Each number is 128 + 24 x the weight over its row's rms, rounded and kept within 0 to 255. Layers, rows and columns count from 0. The size above them is the row's rms in percent of the matrix's.

# layer 8 attention query, 128x96, rms 0.117, rows 0-21,64-84, columns 48-95
size [111 127 136  91  91 115 104  77  92 100 108 112  82 115 104 106 101  92  87 104 109 100  72 102  99  85  83  87  97  75  84  85  88  94  93 100  82  90  90 115  76 110 109]
[[ 95 114 179 118 119 128 156  99 117 104 133 142 138 116 175 102 128 103 132 116 129 146 127 113 118 134 159  83 105 158 133  85 128 104 118  93 130 178 134 153 134 119 139 141 157 121 135 122]
 [131 146 177 140 125 119 146 132 140 153  96 100 131 166 146  99 130 138 124 137  83 140  99 130 107 115  93 138 120 137 132 109 166 132 100 128 156 123 188 128 152  94 120 161  97 162 106  85]
 [145 154  90 133 150 113 107 149 147 127 134 125 121 115  66 157 100 121 114 110 139 126 117 113 149 133 135 149 172  92 130 154 136 136 147 163 152  76 113  91 135 142 106 129 133 118 142 139]
 [135 123  82  93  76 116 143  90 103 126 162 154 140 112 134 159 117 113 139 120 163 159 148 107 137  97 109 131 148 133 157 145  72  99 142 151  91 138  67 132  96 144 123  99 100 115 142 169]
 [154 120 160 147 156 122 127  90 150 148 143 138  97 121 147  76 139 124 131 107  96 129  93 146 146 151 154 103 137 135  78 105 132 142 121 178 114 129 155 137 135 140 156 103 150 130 103 110]
 [156 133 149 119 116  80  86 142 152 124 168 121 107 117 107 177  87 125  94 123 136  79 100 102 109  96 169 151 135 106 134 145 113 138 124 108  96  93 100  88 149  99 141 137 133 144 154 139]
 [113 132  82  88 128 152 168  98  90 130 111 123 183 163 143 117 143 102 144 160 137 154 160 131 134 163  97 132 120 137 139 153 136 118 132 113 124 157 130 137 116 118 115 109 124 122 138 146]
 [151 157 157 113 158 173 128 107 124 131 113 125 142 147 127  91 127 158 132 129  96 127 139 137 123 126 113 105 136 199 132  84  91 155 113 132 132 168 184 133 130 117  81 107 175 124 125 109]
 [146 178 120 121 172 135 117 156 120 116  87  87 144 145 115  72 122 132 134 131  62 120 109 156 110 131 114 126 127 116 111 134 149 113 133 116 146 111 160 123 116  92 116 195 123 132 166 142]
 [172 149 146 117 134  99 100 114 129 113 132  96  57  95  88 137 132 108 107 107 127 111 133  91 122 128 151 135 138 121 145 136 118 130 162 145 123  91 109 108 124 114 120 131 140 123 162 158]
 [126 124 150 119 144 133 153 117  98 185 168 132  77 121 175 127 116 105 153 175 103 128 125 163  99 159 141  98 110 175 100 119 136 146 177 115 168 141 152 172  91 114 135 150 151 118 148 143]
 [154  82 132 143 104 159  89 144 143  84 138 122 194 114 140 160 129 135 116  99 118 140 125  99 131 123 153 136 118 117 131 103 171 103  65 105 106 134 107 104 172 107 132 131 162 142 149 118]
 [126 167 117 116 161 123 127 100 155 102  90 145 130 107  79 153 143 140 114 120 122 120 141  99 116 134 137 167 159  80 118 120 153  97 144 163 146 127 136  97 106 106 134 159 135 111 125 151]
 [116 103  98 158 167 133 103 135 124 149 174 140  96 129 128 134 102  94 140 143 163 128 132 124 123 184 119 140 118 152 106 153 146 116 173 147 147 176 118 180 117 152 185 116 115  92 129 144]
 [121  99 176 150 122 143 148 125 136 162 129 128 150 134 173 131 123 148  97 167  78 145 109 144 132 140 107 108 106 161 118 142  80 160  97 108 126  93 168 136 120 114 101 134 115 109  90  98]
 [157 120 163 130 129 127  78 117 157  85 138 101 135 119  82  97 124 115 105 103 117 145 122 103 154 108 156 105 128  88 153 146 135 109 134 138 106  99 110 113 183 121  92 122 146 125 168 160]
 [128 138 126  94 130  97  97 105 151 151 166 144 137 132  93 135 139 138 120 112  89 111 128 130 142 130 145 110 164 120 138 116 171  98 122 154 130 113 129 133 139 104 147 118 125 100 187 151]
 [154 150 108 156 113 144 164 111 124 118 137 127 153 132 126 119 145 130 140 127 131 151 172 100 124 140  85 123 166 132 111 109 123 115 117 125 144 173 115 153 123 177 164 120  97 125 154 127]
 [122 139 121 126 125 162 120 131 142 117 121 132 114 118 171 117  99 115  98 118 152 134 117 137 139 137 167 127 115 114 108 115 118 130 146 106  86 139 136 128 157 116  96 157 126 173  73 163]
 [146 126 119 131 138 110 124 157 173 124 131 124 101  79  97 124 117 128  92 105 149 126 107 136 127 121 166 138 111  93 164 133 134 118 162 130 119  91  98 119 112 102 122 158 128 139 165 136]
 [105  96 118 135 118 152  95 128 137 124 131 116 178 131 134 129  99  92 109 106 147 171 141 126 173 147  99  87 125 107 154  97 116  79  91 134  71 131 131  81 155 142 127  91 157 162 123 157]
 [172 158 142 133 166  97 153 111 146 128 121  99 128 162  66 126 132 156 150 118  79 117 113 106 107 119 156 141 167 105 119 175 156 160 143 152 145 110 139 116 127 120 149 153 126 133 135 157]
 [149 138 107 141 107  83 143 107 160 133 114 135 102 108 127 143 101 158 150 145  89 156  81 134 119 120 163 142 124 106 134 145 143 119 174 134 150 115 156 133 176 105 168 105 112 127 129 129]
 [127 136 154 166  89 104 136 139 135 121  92  96 120 140 126 108  91 112 136 129  71 119 108 161 114 105  88 167  90 125 103 126 161 106  95  89 138 124 163 129 142  99 135 104 105 148 120  95]
 [110 143 118  84 139 163 119  74 144 162 151 161 121  95 140 134 152 156 134 142 158 105 157 100 131 157 159  93 112 110 131 141 105 138 142 136 102 163  73 156 117 183 127 173 157  97 151 163]
 [109 128 110 129 145 125  81 104 129  85 105 131 153 133 133 106 156 135  86  97 180 118 119 116 165 134 164  77 171 163 128 104 138 130 146 124 125 127 101 121 133 132 161 143 177 127 150 138]
 [140 127 166 155 142  73 118  98 129 165 167 126  98 119 114 159 140 127 152 143  99 106 125 139 130  99 169 127 125  97 129 149 143 129 158 133 120 107 104 116 105 120 156  87 152 116 128 133]
 [122  95 123 119 123 131 150 117 162 120 141 160 119  99 140 121 111 103 146 160 128 116 155  84 116 127 191 100 116 122 112 139 125 135 147 109 118 114 104 166  99 113 140 153 142  98 148 129]
 [144 104 128  96 134 140 147 148 118 111 123 122 184 149 142 110 111 121 112  93 181 146 144 158 158 148 105  98 156 173 146 147 158 113 128 133 152 147 167 152 130 144 140 132 107 121  99 107]
 [131 172 126 145 167 106 117 158 124 124 143 130 100 161 111 174 113 147 155 117 141 116 115 146 134 132 114 176 145 101 148 150  83 114 142 118 118 128 140 121 108 115 130  75 133 142 117 134]
 [121 161 128 163 110  53 159 167 143 148 130  89  86 126  89 142  96 162 107 107 103 127 120 142 116 108 142 158 145 114 124 121 127 117 134 151 129 109 142  86 105  79  99  94  95 135 117 135]
 [ 94 117 121 130 128 134  70 104 135 127 145 145  86  87 151 150 122 106 108 156 149  76 152 131 135 163 156 117 120 110 111 139 130 159 142 162  94 134  78 162 114 138  94 100 149 133 143 155]
 [124 116 129 110  94 154 157 121 137  92 105 163 141  89 136 147 107  79  93 107 148 104 122 125 141 148 123 133 117 125  95 106 182 123 116 101 131 127 159 135 138 117 133 149 133 155 141 114]
 [116  81 138 137 132 157 121 131 130 117 134 143 151 110 111 162 152 160 171 154 114 142 146 125 121 183  79 155 117 122 160 183 129 131 113 112 145 157 125 145 186 175 104 140  84 121 102 127]
 [ 83 163 102 114 142 141 119 104 159 137 122 141  96  94 132 111 158 119  96 153 133 147 134 119 117 127 172 125 109  90 107 136  99 116 156 154 143 133  93 131 158 126 136 115 167 102 150 157]
 [ 93 112 151 166 142 166  91 130 135 128 134 154 121 143 151  91 138 104 129 128 186 109 123 128  89 131 163 108 143 116  93  81 180 141 120 125  91 155 114 166 107 114 165 164 168 132 143 154]
 [156 118 117 143 114  94 129 138 102  98 135 114 113 155 134 192 113 140 180 144 118 156 165 176 181 110  75 125 104 128 112 129  96 127 109 151  98  96 124 141 129  79 128  99  97 126 141 101]
 [122 106 120 103  92 148 101 106 155 140 159 174  94 110 103 129 151 140  95 177 145 123 125 104  73 156 143 107 117 128 134 178 104 122 129 128 124 152  90 155 165 164 129  91 107 125 128 117]
 [127 129 102 104 120 118 118 157 161 133 104 142 115 140 110 147 133 137 123 140 138 123 126 130 160 128 133 129 159  97 137 148 108 110 111 159 117 130 109 115 120 151 165 137 115 106 148 112]
 [114 124 160 105 127 135 112 114 109 119 161 143 147 184 118 122 144 149 139 114 145 104  95 117 120 102 128 112 177 148 105 135 156 137 110  98 124 128 121 126 171 166 160 145 128 125 133 134]
 [153 109 151 116 118 120 141  98 151 161 131 141 147 113 157 144 108 101 140 173 113 145 130 140  99 187  99 134  94 128 170 153 106 132 113 102 156 126  95 126 179 147 161 123 116 138 122 140]
 [122 140  63 157 149 129 123  97 170 144  93 116  96  73 120 169 135 108 114 154 120 125 142 117 114 129 144 136 130 102 153 118  99 132 155 155 121 128  83 130 119 119 127 139 156 143 136 150]
 [125  99 132 102 104 122 152 116 111 155 130 125 155 136 149 162  87 162 134 123 113 137 180 106 177 128  96 130  82 129 183 160  76 114 131 143 120 153 103 100 125 134 138 103 132 113  79 164]]
# layer 8 attention key, 64x96, rms 0.115, rows 0-20, columns 48-95
size [ 98 113 108  94  87  96  95  79  77  90 106  95 101  94  94  93  98 102  91 105  96]
[[133  89  95 135 148  93 100 127 124  89 156 117  99  94 125 126 121 126 130  99 160 132 141 205 105 116 157 150 140 109 113 121 113 103 132 146  74 128 110 135 114 148 121 106 135 130 163 137]
 [132  97 134 140  97 147 101 103  86 140 149 170 137 110 147 109  83  97 116 146 153 105 165 126 118 114 161  94  78 132 135 115 146 102 119  91 130 127 148 171 147 143 129 113 148 125  94 141]
 [139 139 155 132 122 123 126 144 157  99 117 157 120 139 144 108 136 148 115 143 143 146  66 140 128 144 100 105 137 145 148 125 161 130  89 115 162 132 167 138 116  95 104 138  63 151 131 126]
 [122 136 135 115 179 121 131 137 138 101 154  72 130 140  90 155 152 134 161  78  94 148 105 143 137 137 109 156 173 122 130 163 113 138 152 159 100 101 103  99 139 123 110 173 130 129 171 110]
 [125 113  90 131 121 162 132  88 101  88 101 155 123  78 129  82 124 147  94 137 193 134 142 183 116 158 149 132  79  88 140  92 132 128 104 115 153 182  94 119 117 130  93 117 100 137 111 144]
 [178 161 162 143 168 100 136 143 135 124 132 123  96 129 134  81 164 119 145 109 113 176  96 153 120 195 151 144 151 124 124 127 133 129 126 164 147 147 131 145 127 124 101 145  95  90 149  99]
 [ 95 100  82 137  86 132 120 160 156 177  99 122 130 112 100 165 117 155 185 120  96  98 158  86 116  57 123 168 105  92 123 134 120  97 135 118 101 129 110  77 146 138 148 109 159 143 105 124]
 [145 123 110 139 118 158 154 125 110 133 116 149 141 108 143 160 127  96 155 134 149 114 114 135  92 107 108 132 105 108 111 181 134  76 117 113 133 156 158 106 117 145 186  97 157 170 109 128]
 [120 156 106  98 107 167 163 124 114 136 144 120 147 116 160 180  97 102 155 117 109 114 134  87 132 116 120 140 122 136  92 159 134 101 101  95 158 169 113 107 134 177 179  95 173 105 125 116]
 [148 134 123 114 160 127 137 108 141 119 152 129 131 137 131 126 172 133 141 107 113 148 107 163 128 134 148 128 168 127  97 112 146 143 142 169 138 108 139 125 106 110 107 148 128  92 165 115]
 [124 150  60 167 120 125 121 145 137 194 126 107 117 130 127  63 139 127 144 142 103 133 162 103 118 126 145 156 136 132  94 130 165 122 112 183  84 123  99 105  73 132  92 147 164  86 151 132]
 [128 142 112 168  95  93 132 182 145 164 137 160 106 104 165  98 114 187 139 150 130 101 124 152 108 143 110 155 117 126 117 149 118 120 150 109 117 114 137 133 109 132 111 124 103 126 114 153]
 [116 151 125 105 152 110 110 108 130  90 142  76 153 134 124 127 122 140 140 107 125 161 100  91 137 122 146 107 148 138 120 121 124 182 126 142 137 131 105 143 135 105  83 181 106  84 165 157]
 [116 117 139 120 171 134 130 125 137 129 117 120 138 144 134  88 175 138  91 139 100 126 118 143 153 135 116 147 167 152 128 107 106 133 139 169  79 128 135 152  89 133  82 151 145  75 152 116]
 [119 131  86 144 146 105 183 134 110 196 143 141  95 134 135 116 114 118 150 161 133  84 130 157 142 157 169 126 113 105 131  90 145 119 159 107  99 136 143 104 129 138 146 109 135 140 101 153]
 [138 142 167 129 135 140 153 145 136  93 163 161 108 114 142 139 144 110 153 119 131 139 120 146 124 165 151 126 146 104 117 132 123 120  97 133 134  78 125 166 135 120 120 127 115  87 137 104]
 [146 128 161 132 145 141 122 160 140 158 154  99  80  99 120 164 168 146 141 109  91 114 121 151 117 112 112 159 149 129 120 123 165 126 136 165 124  81 107  74 114 123 134 132 147  85 149  82]
 [155 129  95 108 113 162 173 116 115 153  75 123 146 127  94 144 132 142 191 107 126 157 150 146 130  91 118 110  89 133 141 146 122 112 145 127 141 149 125 132 128  99 168 111 139 168 105 116]
 [136 140 114 127 120 105 152 117 136  74  94 196 131 121 141 118 103 122 114 126 156 140 130 161 121 155 133 118 150 115 117 120 147 160 146 138 163 141 120 158 124 111 122 111  77  86 104 151]
 [132  90 140 155 158 109 105 156 137 114 172 142 130 120 164 105 133 141 102 126 133 114 100 124 138 158 149 143 182 125 109 134 167 150 127 153 115 107 106 148 137 140  91 159  62  96 160 134]
 [153 128 153 113 109 152 110 161 112 118 126 141 135  85  76 134 118 146 169 114 129 158 112 146 105 118 135 132 151  97 161 165 121 135 107  94 140 117 161 109 155 153 163  93 126 156  91 109]]